Weights of a small GPT-style language model, trained from scratch on English Wikipedia.
Size: width 192, 6 heads of 32, MLP 768 tanh GELU, vocabulary 929, 7.83M parameters.
Each number is 500 + 40 x the weight over the matrix's rms, rounded and kept within 0 to 999. Layers, rows and columns count from 0. Numbers have three digits each.

# layer 11 attention output (transposed), 192x192, rms 0.0424, rows 13-31, columns 64-127
465483509518521489498456510538479555543530494530442486496462464516490487549483517510497463438487440426483552483467525466550524524457476459496510472489448482505525466502530477495519389473540479
535445494470501529484489489531443540438505490491465503458474535459529514442521450528496502500477560509503452495480547521489483507498520508461495521507470505523494537541502486535521528515508460
504451506507541529513475487495496499483496532495565520453461491528490527505512468531463450489516494522479460507503480501479494481464449483536436489473471533544512541515511482485486498475512505
522539561545552527519553494463491525450532436460427530531528514398496463550490440505530491494541504475548433486502461543525532516478535478542441499454461482535549533545459451548544482486473496
548485526564525496497407543570510519469520484466486500457478433559474474450521474513562565515495554499526509486542519485533502496500494517507432503518512483500498468524481458466481525497455410
499486497499495481482513487516531504528495536465516486540436506483529433535497470509534441488525528491421486531478543500469502469543536523478486516449505498503448489451541489497510510452584550
458470492502548487528482562427483484498520519492536514554523497542499432546517569439472560481509491528395513498458576441532526528501487525472499491495520494475495544540480464509479500492464472
552521592488495532544514484458495499515491454503546518451483490519544483542474478419491504459499499468496546549526540498494548455506519478462538430481530539482444488521462524472483505543508514
465525513490488497532522506524522486500535509451413520481467513476558481491557456498461532479455584554444438468472508435492523519476492516447471574557573547528529502573492484484497508549517471
469441539534574497489466463530457503528480414554493484450499559450573504511502519501553529512472548444492500503516546532472536494537491524549525517466519575499527523539466507537476536503553446
509529479510486521491560555495532485478458477500496496569467496468542545576491508513507491539493427520492536524516458472499535489428583484471478474495511512504538556449560515457486499439556528
473504500468492479493462490461458521502487527529473454497434484514489537551480530543456478544458492520543468572498489411463494493471488486478536542413521448479515521497478484558467460528518479
548441557471491533514516476454489524569514457507454504535467539496520542503444442454577556513521470511576517506514426523479537505490531493516435563457428444491467486519499500469547495539514520
509524487490458438527481463476459527513468479488538466456513482477601456458529498524505548506492509468507508513522510524463502544460509497563464520494499468540504522529514481448499479447493448
533465481547541523480532590535511525450495482520534461479552532570537493547480571470462515552561479493530486480539572492496532506494519518435480505575497582586547592547526509532488510493519558
508588507512457487523502500466497488427517560501573484497503541449435530491504540489455417491487485509538509541527502553481484489463522476535495521524524534478488454471544501541438416499534489
483466543483552517473515544437497468544548517511557526554580493486554518547503530580519489496545535542509551443563476480504458520539504493454511497576475510480426487500493501474515488507550514
510415562580490457497504489476531507499522453499533461466457510491504490489519413510544497479493547458543466497526471489568446513494496477510480445446504469523479544501553492515511508489563532
474490518469439493502549517472525544451487529506518511443514522526521512513477522529485520479552511526488479499572525496487532476485483508477502438461448469501510516577452541536538498473480449
# layer 11 attention value, 192x192, rms 0.0342, rows 14-31, columns 64-127
487498466506472512495480507482509456492507469456499488538499509506439499452547542515486514479510427484521553565503472492517525395529450414510449472505401493470531449429507516492535466507513586
492560572492456454467483521529496513489493509493445472521472514511512439526543478540523511516433457479522449479452475458538565469515497498541517539476528474493500493494526541558505512507460485
407468522525472468542489459512411549518510542510518476517536534538485544413524523526501491496484505478513533438482541536485511422517470445523519515514493481469474551464525450473495526517502534
516473523380501507530566507396504498512476553462492528519512507532461475516490537472528482539545433517502497473484526512506525474522483484449506549469512532514470535521523566486525503483508500
526477523441513455505457490495494456505467528479464544460540496540504591454531554511530548461518489517544496485444421509536471542429484456514522581493476480553481466465513481509465550553429513
492547447548483517513495549538525526540517512512470461454454511484458568488487509497443422502472505485499476542471435543513498547480531543524528488474451484471535488438438561543479508475502480
407493463545444526506521519519532563500538540524464529505521538493463484443500449526461506470541595553458531428523494518487513530506511542527492501520501549513510489533499404506515454503476503
512481475424522558456486536473512493474471424574568481539497495502503479469407500483407481493468491452506527539456472548537534506467531515537558478531428527502528490441470535576566512460451538
444519475504431458486526486478493473573565511423495493498527538511491490471506458475445450500500574512496526436534469489519482454472483436475497501469531461487468469515574573436504528537457466
564549496498588476533471516505537509514532464542483472462546532501484444439523503514459510545453520499507494496510524514480413467527467544500462546476439461483456525559482509499497493489452546
508491501596586528431478484540533465458524539534477531528557519488451511514539436491523492522544528520458533493525494524568514483475422496536418442496493486506531520511446468527447532545525464
459466469537545461519481446445497459492496535494526535548533523507532474536536567514443452528470493517425504479455542431504483436502475429465513534526564481482553478496528531446486461547492506
544483519538552494492546547519520460483511526469501509496440481448489507484491472464446489459500493560526519498518551491563505463534493530540524493487494517479477430497470504541494459524561504
486544521441456466530506499488574503492488506437516526509483482462541471432508583402530523510433528512503479547504416498486444534510486496538479478448512483476489438463491519495478510531579479
475463495500539455471453465496518492467509464523502523410462511491514548493493447487572597513543533539487501511506444422491508489463508586470535504480537468439467541442451526560522511553507529
510473418461494473525474429533473469577503451510444516487417458508526437508571471501499528473472541416512434510452521527522525435480477516533491563489454519556499540502539490499501480493496466
514560443479467501525518469491493514535479551472453530486541517504552522487591451524470537476579481513487498430478515499449543522530500507481490544550510510447504483492485484499490437536455517
505535512486509460484512561484429528544493535526466470550522455540514477527548501483510477502501468508492517493486569537578453458509473555464496473532508494537464471444508452512478534467495541
# layer 11 attention query, 192x192, rms 0.0341, rows 32-63, columns 64-127
506413531501547492557482493425488490536568510521471486511504479467519511588511528494512447474456473434522592513476511528469528435477505446522432536505501470411527497536508513520416514560502469
475508537544529452478470567491538471495479484530404559533482526479509495454454473529520526442501476547530527434554525527572542500510480570494496484602518489515539502541502504529493492498512442
531473437509516424484458478516571480494440479510480490508503493490497455516480509482494484410479484464503442508472516420441503525481522484592466465504474506441542482480465587503469561526477462
464509465510447457529533507548527491449485453443457512507467465515494555495557508528454558529437584509482535491494498516519471506491463529496434507560507568473552538424403542448473485535560497
597564466467505487493561525474457515446452462486508501473536501474554513487494525461449471471489487527473497483541415534475479468523524503512431483503486452468500510463587508447471557487512507
518501502456485537501508461428543582492509493481488504557494508486504472520502527476516469503529536530511465501479514556477483557525485540513539498464516592499500508560514536427494500509513466
474483536464416479521493516483519485499497491509528473457505519503504537439513449471499593447469527468549451538528560420496483507519478520523518468491477451455459491526526505497480510531469477
521490511483551528476511543503493480518557459536484515487515492491542514465487582537515566537543525463466499469479428504441555417503456453527513479487411529575492512465489487516515545509530482
447529500534529543443498507464514454496504490372446474458562536533465475455508487530457433512443466475513530450469542495439457499435412540480467468499532501498492511493502476471539494565508482
524517476545500508577505497493451502516477460533542529491514519511499440530506491526473469520434506501483474464515540483573518548501471510412602499539548515587534517456463449526462417523461512
482545466450484502538524460578481468443464430559498462516584461505562517508541503532514496472504481443517537549447537470513466501525493542496495477527562476458525581527490498526526455504525457
495477472550456510512508489535544566531497522486554522534503550519546453506578502473442501472560522489501474507559463441501530518499497506523513466437521503502506460506501541457495478594436482
468526521552444543469487489496485521407508443528531576477495548493503481496567518530453506517493506484507467503515481486503474506541559517495534510531444465549544504543513474417478548486508514
509512532548509493454469557481527448540543557473500448509533503525463466465448486506465489432474518529486501474437449509483483437462565488467432518448536438467516507551456450491509466465543473
595454500538474550482547500449485441470534467569459507550495484539503510461559502473480527510508521517499581516539534483522485501514535470520455552563489447503521492467532474586544501541564534
571538618531479497538464573512484444572476483470505520529527546460433545556519502561577546514428522470515481555501511520544545515536465505470480462494543492526533478515517513471550504484468457
530489479543558477575518489530485567588562531474527577517437429448471459476441530526454526538436451582527485447553519469519529523553487562499484478433470481504548453504463488436542471503517484
467488538540510526409473445441486464554456473462536573563489531591487550475544454541422469538479460491560486527496563441522519502538488500522504547514484594500539508517558486428479515484488503
494507464516426534547467525447560464449533545448481523536488512549470443593530487538449479536511564502499462465518452523462479508556512506487416492447481428453446562485546462561478491550478524
487523515474422440500501464475542478493503443423510474494481532508467512513501517482525515575562520601487518494567500573482546510476524473496464466506620457524523503481459458457506490493477441
475467469492516513586496477540488450500505521493522457418516494448477490479543463559447478468389537486560513463528464484505547479489525480511481513426504491547501467541434543532490521484486556
533523497540498480518492463535449506453476517580504477501500554546500515476482443526544477530451488512542473456491516579516499553494515485538517547536548498478551482578381546461530496513569509
470528500502460485532533454527532518524549508538487500495485560459510577441487499554444447427527515502448557578521509426472511520507524504482534476487548510505537509466510506499496499504513486
502509538508490498533455472491512524468512574497495430500495501463500475511561468470432469543463535490519504500496528551512470441558494539528571517548459478479545506518493473586553535517501559
584522517585487453503539494524438512492447445533582485533487531500484492396502445474512543422516476527560587502505439519504478511491470525462436483510549490528481474543504491525462514485558537
443508512544520595597503489460458472515461555503510508534511522465481577498491569467502539528499481537463472492479532517477528495503519482528503488488528510517521541545552482446530510483488493
447483486554509504536540502548474552507478493489508510423498450522529486483514538479502496494452521496507479521557481471473505540508566469457468464552465513556480468516422526476503411453530463
539442534572501496474548581445524518476418493470475496420475391499533451413408434551519492552492409459503529554494479486456429448523473509471516471511532498521497516437501532515500556524462495
530473498539479566524549494443485521480551532511506512537432536514564479557539501518506516532537564549507533489560562483505476561471525501513506494450476495405487475468463504471537423469544573
487488562503483546476489511497474459482505506530474537476472514539481454434518506465435523518499450521495528502458470554543587484524522430528506532526475483525535536527517524549477575487450521
553492484448515454501513500524510450490498519428471522409572479528539443568463490529479459533529484451482511505507456490555534493532602530513525472496541447473492477569528492440481519513454503
525491568523502525499516539512464506454508529467462484555531486443487525502467509439449464542478477538489502515458472446446467501476516535486465472492530541496518505503497529502497514572559469
# layer 11 attention key, 192x192, rms 0.0341, rows 32-62, columns 64-127
521456466442520475497482494454535547511521571514467571490460410431456483568489510463541505526444515535559531464502581533503451495491496446485549509475539496510456549521558554557426481567491451
526552519547550520492463501533504461421469465403493492550554513461523464469506483475523456542511498551508508462486495522553520474465438539514498480516491477507491590475496491531466517543506454
525515442468487442542466553434598462475457433523440515489510467461525548521522461490471536420515485487520428491524504463420445525518579494560487504539489556466495532496472575501513476502557563
473480516501486453535510534519475414484491461527478552503523533551534547459550447562446483545498522478453556510409443531505432527479501491508433510567477452470471582488410454541565501547484431
542471544491492458459503549484569527507443513478604518479487469451488488465503551441435477516565525551509482557512448517487453477536451541551511506536516486483513518540532491496493538474524512
534519542433427499507520546557525506487476472538499474486478469501480506495479532489515538506478527472483558580507559500445468563473526458489498441469506518551501548503522549523464452504522509
467540551426461482479511496509527495551448491468517482445477506502540487475441492456500575478545549528487492476477595522533501494513485540495430505520539504461395524539557540451555513502509542
531498515526548488511517520458624527523513452511505460559496554513459499533493553500476502496580544499469537490499454522478559527484483398528530510566500471534473531442513518450458507482487496
445501520560471543445472520542539550536455498494435498477512418559443509495561477561553446614500461437547517513525513452500464505438433479523466538472491520547470469516512495519524529529490493
562509481504510531536362464427457488495550516543560416458479498533495504456495486499542479513492474474450611457499520517543506530489459491482564539499528535554583510428577490535505468548502508
443458470532522472450491469506505495532495481579520535520485466481493504518495509442555512494426498475464534547503473532564474482478426545440537534491545470499526505454495548509534497493488493
438422544419486567583475529471548532532492423496517517521563539492543421547436570559431506442534527482508555561563555479460483489482440427444510508525521494513492504497516516511539515529531530
420546603560498513544482440437476534552470484452520501461480513447538466523568518484539459472502429486488513521487491448517542505517482478510500519498472513515427530521519493544513532505449443
517532522456531489518532544474499479504514517494452505543524512529503499509509468507509432508525485488521450503519404456461496449417507559483548488466523440488486474595538459469539527502538563
544499504534549512460525504505471414481497447487527504600499511512490462439507438454483445477510509536465525528497560558465489428469495499443454517484461520524496479474462522565531511548489560
554493476511502513495426499494470466499429487475541498500520542477489511541513427602478528462482541514475467559482500538500543498550501575536476501407521478515588468489522435362506515515466375
473508520495527490532505502507533509481550562559481528429512498552504515467517498557497514483534475540547490470438532492504509482510516530494464446451508496458476489488473527531484523460579496
486478535451469492424395494492494517531521484502546485532522487545565479453519503538432533493514475442579532471428491419501550500517482440616526511442489457495515511536509514473459599525475544
476461468440452491531463526444540440489523571493568509547435496484492413472527481549496481542552547486529494440484508542479513534481545501527481471494432525541503491494434493489505524525535489
510526546491471515476464491411521394568541457468461456462580528566476472487517458507495535525521502531508478498503513519480484502510534441454443488468575515566484548501458416485464553590481473
510461489519517474586548490527496425484507480508485545478546497454507480523503478545482494426491523541533473480528446497482502476476499507561492475469479490527525532464440472519575556495516517
515491494475483449487433459511493502502554493492499539421581522493471479505473587479557536570499471505491568522471536536466510548562489528488557564557532482463512445481475557490529508490486508
434518533497461467498510497555499462469529527515465510546558511489558490473511437493463544471529483500514497575557534473486523481511474530446491511483485500490506532466475461475466469471476519
548509508479484533510465512544518510450522513512536496492486466533568453471563467455486489522480443532460550461502450584479501461527556555486463502540473506464519489522492455536528470511404519
494516509511477504451506440550443528551470453478502497430446472510461472460481466475473481459548471500521550475484470473462493510519463494514445526447558562482518502511541482440495498517548541
521450522572483472492496495524579441506450541566487525541482537462439510490517544513579533501451500538458450456469500473496550460527448475585503528485505516563473468444475426506503447479452505
481514541515506462562498487536504471485517483471489483446532496469496495462500555529422467405424510492415521476517526500507535518527571508521539493495514525528516457522511465487509473496494552
486436507572567452455499492475567543514461506450505500420452511485505492493499486543420426544530441474515511484527461482503414525498431536470509536525530530517484479522451518442496517518524500
499442500490501579523543496490477473443524522524521537441527444500537437480556512477548549493533593496467564453440523544487476500471456501521536506479461471471478464451414497460483446492527563
522521490505500499443518511525518471467470448470506566491486525573501481534468490522424459541512484466496483487567434522513556544503555451505508510475482478477527555478511512495478513515479479
544470420458493491455446446539491542484493556470552561449544480469470538537504519555495527501533513494470475554442492401498458485565516508476500483484500508521490557500500491517509467431521500